From a checkpoint of a small transformer trained on Wikipedia: 375M tokens.
Each number is 128 + 32 x the weight over its row's rms, rounded and kept within 0 to 255. Layers, rows and columns count from 0. Numbers have three digits each. The size before them is the row's rms in percent of the matrix's.

# layer 5 MLP up, 1280x256, rms 0.0119, rows 731-780, columns 0-63
081:160146127127135137128134255064143132099131162119139115148158129119156140094129142166138133067160137167105127100093106123092108130158103208165135098185190111073107132105060153089092124109127135
092:143096244144140144146160127152115113131110152106133099125118123122120157135109108180142124205117124168087140141134134132191104146113118095034120062078127092189162095137174115127154148119026081
099:195153149138161070186191120150154129133139187141143144120173137164124136119128100137166133176077161106175093136125122107182113107144122137164137139105122144096109161175164155168052126134163104
092:138133131114165146114198128131093113145123121139074110123108111093143093148120079098127136100147094184098124146153101141080142088107146119152071134159119146210104118131152079125123157127087120
102:076112127119125118097047090158172150156133140153148135111131116113119072129148103197120131091141156123099157120139178133121142134093131196165138113149059111144110089106114144160185178127119076
081:161193173114146153143109175160124179157051070155163105106143137124129124109115110178132131135129163087120120132149151122111106189170116164176121110130108094099168106165130124176080151126135143
089:145093131128165101182141143134138106137135181160077089146097131142120099115104150177095123112072138145129165137111175122170060140072134131213114115167189110116059171127114143141121153130122085
081:116155157122166165149109142132149124088113117161206097143149149165103122175150142131183123123136148109151135128155146200097154085132134115109131083127121173158137092127102123063106130117122075
093:112137123092096113090128116129172154124150087131139095097115106169132123175101123084111126119153129152115114112161114106115148117167148102129102158095106073128134123155160128132160131136098103
091:149148106130208096116104096153165154145132063095103111167103151150157122127123122097100123076109188130088108131158101139145151129108159144173109131115094106127147123089162109139124118137117132
093:156129109200110124106119071161167140100129062141077113108155147111115093136119150170156122069127113125184099130151150177128109087104123071128109143099099134154117159169117153152118118134196137
093:142131122111120129112116175144167134108148105102108167088122127107166079118146117114084130154168128156137127131155126086151124112106122171086138109170111081144141126101168097105086070140127090
129:093112142133101130134043107136124104114085209166146136089160096172119076161123162153133116174105143123142122114167092170118182147150083103108130179135166121107112100169139146129171162127161117
085:185188160073175150139118082175097151148171141120103132149188135140153180165118126144106132089123113167137145119156125156154154140073116181110132112145124137105127120131157110067152177133147147
081:184125150131085151109165133143171156175181111137175117136099112091123114128154080122136117157138129143129082105104187093149153129153139111132116163122170121090157170165111137129150048121071090
080:137147184130112128113117169132159105124140127127119062161111185159129107106116135120144128072137117130072188122114105135140138114110117160135116063108157122118094137120101136077087121122067130
078:090163127096207113129124091059197121097163040137145173093107171131116135129157103132128131085145120121148086133120089106071065162141135066142130139072141160128112122099158106178084138133083104
081:158107175129167106129148074095022075138169173139066095134211085110155036163157152139107132165150102145152174134104132141099108098120124097113156097175134124147090120132116082138095158123154161
084:137096112127088146103139094089092111128118075124178109117108115103159108135158204169029124160160082051155045133145129129152112106092157129097165118168116130162190139161118097113153141130186128
091:141127110192152155128148168133108114144101129159189104156142163082137167150130106173095124151209099116113113131125125130155094126151136137118083116093048093062131136124152141082127066127155074
090:158121037136119180160131138117121148165111068142111148096145093094106133086164097211131130153166103181152070139101125148143153132218149147120083128121105167056169130155126098118200147131104132
091:134099040097064106157121210088131115135154153146086115123062093109131097100121159127113125134142143130205157119122073181056064153197125077209115092142140078138128137127112078147076075128080087
093:123150151149106106159125178180126125167109097078139116131084137110136090136111139194124128089113119168129098140131133090093174097069121154174103101151132096190166134118127142158087125125190222
101:181137110167066179152131152125115195168117178141105114097114111114141101125126114092140123127123117106172099149135142131071127140140128077182099090167195102143122171127152122149080059124124138
074:125164122115128132074154127176147128109096185100180198108111149129132169118152075163117131140117082109174126137134146119126160138148184141129110126079125219098148168172191133068148099130134126
090:118091219103101108155097141141151130105102118130160043118130146122121120165144132134177131059065151045116130131091107090123138096140085173160063100188143094113124139110124159093142135117122188
142:128145160100098121085162159107101137109126122165175114149151098134112168180113185124128066107129133156136204115100143132142151134076155113158161122116105034151160146104109169141136088133106046
087:083068068117129131118114060147124095125127102164099091062071115166104103137140175121119128158114102106112135132166177092131104130096150117129140138118125100163163151130167120177203144126127140
082:167094054132082095147107115022143124166136155134101103126106087099137124135154064126132130202082137127107014108108111113112116136119134098107160176089153092134171090102148156142133134124081138
084:129129074055125146113134113086188199173145148164151144167122137128119068139126119194108120135126113097122151130122141090156143175166076144115130136146169098091090161103085109199141121137104144
073:071127097111192068136138089137100083098085174150125136093135089099109124139133090094089119156143160115116165132135172100136104122121145144134146104097115144185117133094130201104094087117129081
084:046135161045155145110105089105150160149159116105138122152113088142157124156115137215119124223159135100063191148112149172127114145165126165107069160126103116107111103141113074131125115138056177
096:173108112069144136142152079150179124163167143151120095113103086137117060095145112176104120152113115117133136130122126146240118150197157111157123107207113131123098153134086100095125150130059103
086:154180137122092170085122159103147092112109171130122117129085123056116214168126143131088122139200119109122174118116123133119139118123131147065131137155133092162167076117134146066142147121100088
079:157084175174109087125150118181147142147160086116048138124130129107095142093138112163127131159161133155145091142141140065221095128145164187116119162132131132161120202124117134092127154128107174
134:120162161132157125146107170112140070156164170164092148066100105114145105122118180120130059158102147122100131171096157122139118082085154145147083121120093187075113191144180142120110084139174102
099:116118076151119097150102203179167120104123185144143113126112153163127133130155184122169121131135126121142080124165124134122162115163110129146115123167129129101140177114138149141078117130163121
082:112129146098100106149075188109149127125084170110107157114139119049111153134128173118133120153156062135133170131132073103134098160116132164080120086122084125107111143144124104147208159113100118
095:153141063118138085145058149128075188132099152132132121158102111162117181114125112194112126095113159158127148138137180098168127168165157113148175098143108139112098073146167136117116206134095101
089:060158089146141173113108153117128169111154081154080110067144087142110089166120119121162132154115168159175178117116085106032061158150125085142172136125116104106140129077108122125082176126132128
088:131164155098080106092101181090137064110110178148120121058104131145153145133150186097118117142176118156152133139085141144102104132151177168114151111209096122130099150102137125109136089114152089
080:151174143110110149078091100066121146124100136122084151088101131155134152123162108143107133146114199130174072134158084117154137178181160217097118136203114098122138109095127138157145134138156056
082:127121176125074122133104111115129152085143104131132095160123155112111174148117105077179134123157140097105163112091118131148057149151132187145208132093145149079122148119168163119154112121118083
085:142171128161099163066132128088131091154121142183088066130136113185129137097142122157132137177068146162143107120112131143114108181105124114106131162128167144186167139084135153135187149144125142
095:077102092138127191139099119022139153134131170163084121118129117113138125152144146141130138153164156103105096140092104136116101159103075117113118090110082096133164095040099129122172104137100099
076:174157126136069079186107184130150151095193129124141104114192154149125192095148189152140135162197131159181155130115153090120136134130127131125137099148103068158105150158110101124175146133145184
107:089154123112172144135046116143147163150135082074114107155194113094159177157135063140100135108168173126124213123115122141080153145140099116138147194145113139070132104097129144112138108122094138
076:149155109119161078139150061116135121170106136151109076097104101167121145124145181202148134119167116124141144120137135108153150123077134167186101108182125105176099109155100088115090163124151138
198:127113116129142111114101155078089136149132077147098103127176131080094084157146179130125008090141166143089095146123125103138107150128112151149111104122122081115093122073127119099111086137075140
078:088149132096164140226145159099180093120080083144141111111118122140127133135124110112145130155146208104152163134139061141094110129120138187128115142131099162134117121097107092143115105114107074
# layer 5 MLP down (transposed), 1280x256, rms 0.0116, rows 731-780, columns 0-63
088:107106138087141134136133138108104152151084166080140161150151114086180109141111151117080101139137081120132160078096122170122137113147106153155126152178070101165152136161178092169127047219122109
094:113152113158179094118126120175124102118144129105140150109138139086089120117119154094162144159138123164205139097129094092144154157164124079154122083108178108164111140123095131148176132064124080
098:135152077138069168091143139097161085122214142136147122102140085190064181112100066188053145089157141139127131101172076101158151163167078110165195058142121134146069142170104116092134125079037134
098:167129139092116118094171169152128102129127129058112150107156131115121124129130105085119163174157095068231128158182122160149122136109086112140110144093098147155111145103135186206173091060083161
101:169121188112146108146151093125120141136147093147085109115086213178086106114189215078068109057131115097107140132093108134165166136003104119130126142117130130124123143143115127149174115090176188
082:166104095127102140177131068073158152128187153084130151129182112025134103086059108183083107136155116151118169104128109148137122053143134151057144115117154131098150058140069104078181080159139129
096:115087103061123125108180146063108112089101113158146103125142133081237099118109143130151142143121079105109133107120062126124121147088111135149094126102095143131117116157123180088143086157124090
084:146102131179143109120125110141130143127128124087140117151133167080148200105135114167123146110133162118057140124145165125147132131151191146112102139094119159129152121132125134104123121088103118
099:103119102139099110145113130127127155088116168123129119063176139133014108106122122141118106073097118170183141181140154135082147084186173087123094116117207119098154126107122185118123213084119166
093:118115157086073168101141074076117170176059136134125110123133214100097178094112145093127136187129111126109122109178084184134135126078102140161133115128114076109138081111087136089136140095175147
093:145147169133123223108127105138113097110117059093120053118139075156095130077174150190175099163127114139120182148150176090106145156114151168150114165138093117130048175087140192095081144111100141
091:116108128124128114123064137114142120095112133201138133143147152186113104151199100143111196141096077061059091096156160143096156141093140136127094095131141138168122132094135147073113122139107126
119:144188070165168164111099118172166096137170131141183114138102139158124076176111187129161143139134184155143119158122135173187069113118151142117118183140095097140103194165137098146185150079107132
083:098153131111115104092095111179123122120126086121146119162099147085184133105137112134185064089170154113117101076137101185173137156115088120134091124160042122145136177115105158129135043184108116
085:131172140067127157121102160156110135160122170115124174135146177055181066101104094150094188010114128123132135152148139095101129148135134130094161138129173135149123146141136141138071133114095125
081:146130111137147116178162152154122154133089136076149159130170116096152189128154129154135087133116092172074118089162096090103107141142115098112122114113106092080182125160071129108170066119145088
079:103066111042070156048100146098119102113167097129086113149146120146141183157179113135144154081098123117183166093117193187107160070100113119159163126117097176155113111084123123214108117176124106
086:125140118117162155105161171169128100063160149093145202171116068216139113100149117108077105134153116081107144090162100180173162152159054124094122112086134154151099149126134100148105111066087151
089:151146151140146117097106149157152069072133095155076097175085129159132119105135134090139133104131146076117124115113148135116084113070131142092169178136092135151108082108156102181102147173134179
089:118168121113109152099165122170107096194165088140191157125145114183143122118124088154096153099152141139159119099128175092155130167151127149137159141168138172155169123113099133186120159021051151
097:100183137143082136142114159173167101140087090112154144154112167101160131104059085082098142127116213116217127121113100127099152162105116148049159197133136122131156166158088146131111155150117134
086:103092116128080147119057150176171069126153183116168105104151084135126115103130048154134169150102087129187169155064127142175158077193102065159103077072100149135095150064180108133122111117113132
096:205084163117143098172137077096153157152146167094100133107102108109090121079180178084075134144149130081134107184129175136121114118140140135119111154140109132150103130132184156128164069130119129
098:167092125114111119151115137119150147098128141107189166143136094127062091122111023213118216156108092159085099187120139149112127078186095146076115135109139150128134145065148075121089125095121161
082:173088133107133104139092139142145102159079113175118075114120145116117171125107131117112173145151122126131104046129178098141116177143107111120119122131090142163129140114128136191074174038094118
088:126150080080141126149202117097101146128179117101155136104130127121176110031122170095123075162155144135128177138129074178152136121131083171119143141127114132158211081134168072177180126128125161
158:146128116137191117092131125110154113175151145138145146151141134148134118125170107133167151076125189158133152189148136115134082080097115102130140160200120118104141120162145128127154113000097145
088:134123114164195113110133133112068132088106137133156098072092191184083086114141073165181159119109118110089122150144126169083181157109133133149095147090127149093096134145127190155123216063188138
085:113163060180115135097086223117095113114094206111081127122206110094153103180096114192123151102111124079138192124098065113139132113128185180116150127117131158121105136140161148092112160154106128
082:121166148159080142137183116107145118085113117093133083142106193134063112140111188188113144119133184152099161167105124181146091050170153169096148158117146183118117078122168171199148157060160149
081:163134188095163172130144141140101105182161124128172090103129097110129106109157107048119123185146120132116085104145170101134143165147137145153116121181084094106110183077136185120125141114101118
084:185113125104097089132170153117158134128130133124104137102188110139068052081109140143124123122091159116199145132113132117192087078140091174084147072077106135165139139092067195173119156042127123
094:089139122137055097182125138107102139039127124154135175137097149142146105131086103129152095157072154129203189146104134137122147105116132170148083117111216119113119147123126130148155176104109060
088:174114057136169091125118158136102160158116134101169123137122107049124144119185124062148085086138151090167169090104089113122152104135158148156119115171102114116141149137133135145120093126117108
088:139073119135081123164140125074148085085102096137113083158188136105215102087123121102067109195130100123118159151122156122112122185112112143116152171164166095132111149165163164056133116138149097
158:160133133178158124079127103080104105123131090127145153111096136168155130132139119131139163119083188129149110195162170105150096159082155122148119139177095097114098132161097144133160112000104140
104:136153141148079197103127127087141132151187068096201087089093210107078218131178121171103139184091151168183124172133098119115150166150157138163095127127133091086109209126127110077170152191095111
087:126164128127123139132168218105138058149134131149134097103117082101124127100254128081133076134114169174150178155067177123057169111120179112167107086129138135113144135091125114179139149128092103
098:123114159141066126169132128120186108213140099132136165134125178144154174149080167173072109125130160135127167110177119148099123122126101094094104111100104163095141150162146095157118103112090170
088:124141145139125179092085118123116122139116172117116134106166181150194081172097158096102118144074077128157154130102068171143162159125136160125097131116111110076148151131142166169145175134119126
092:125116116158129141109088131101126093173132106140185175122074128111153139191077129122104132160102126182170126106187143087106148114126180097130021120081117096154160119127215096117149121113144131
083:087116072134081111130124151092138140155140118152144156156136177085122151167085127179056104125113154171164181147159094138092159125181065169087116119135117136089168091157175109075176094184147183
085:109135082180164132088140123126126152127131137126114131127144165168110143125116153146149071081136124148024171140091125111118133157131153118120087127172142104085183090218138130149173139157151092
086:147101075115135138118110113116056153101082110092128120119158082134151077134091117179130112158140100116193166102132121114077068145178121178102147155146096122092164134188131167155128125135136081
100:114136096155114127156130115102131164056108128106135166087150150105147077192125103169095090127127116174126114166064063135128145118112130192129096088147133170069136089105127074164189145143173126
080:125097148112102099104125120134219119048128105107168106119085116182153152094191104139097124137145073140075150058024099160118105121121090133141117120108063169164129159094148106145115130159074148
108:193143178143103122111171096140197124162129116169109150136129104137058176128117104082120120059136116123135133081138116137194114135145084092154150113151127132152162157065136111123118113110119164
084:165119116142141128130190115097158130140198107070122126120109136118114128087073086155120087121206096099131194140125113148159132143072069108156148122109142101161077124120130172123109103082109133
186:128160134168173145100095120128166092171144132123129158120141144168181127131120137118150162106128196174129139199145110161138105109090105133116135155174088079095095159180124120122153114000121153
084:081101127221168105147135121158177174155108126132083150153153234155153203147080119181111204121142098139128167143191163150153124159101131080166120123156144122146139102166125172082166088133145181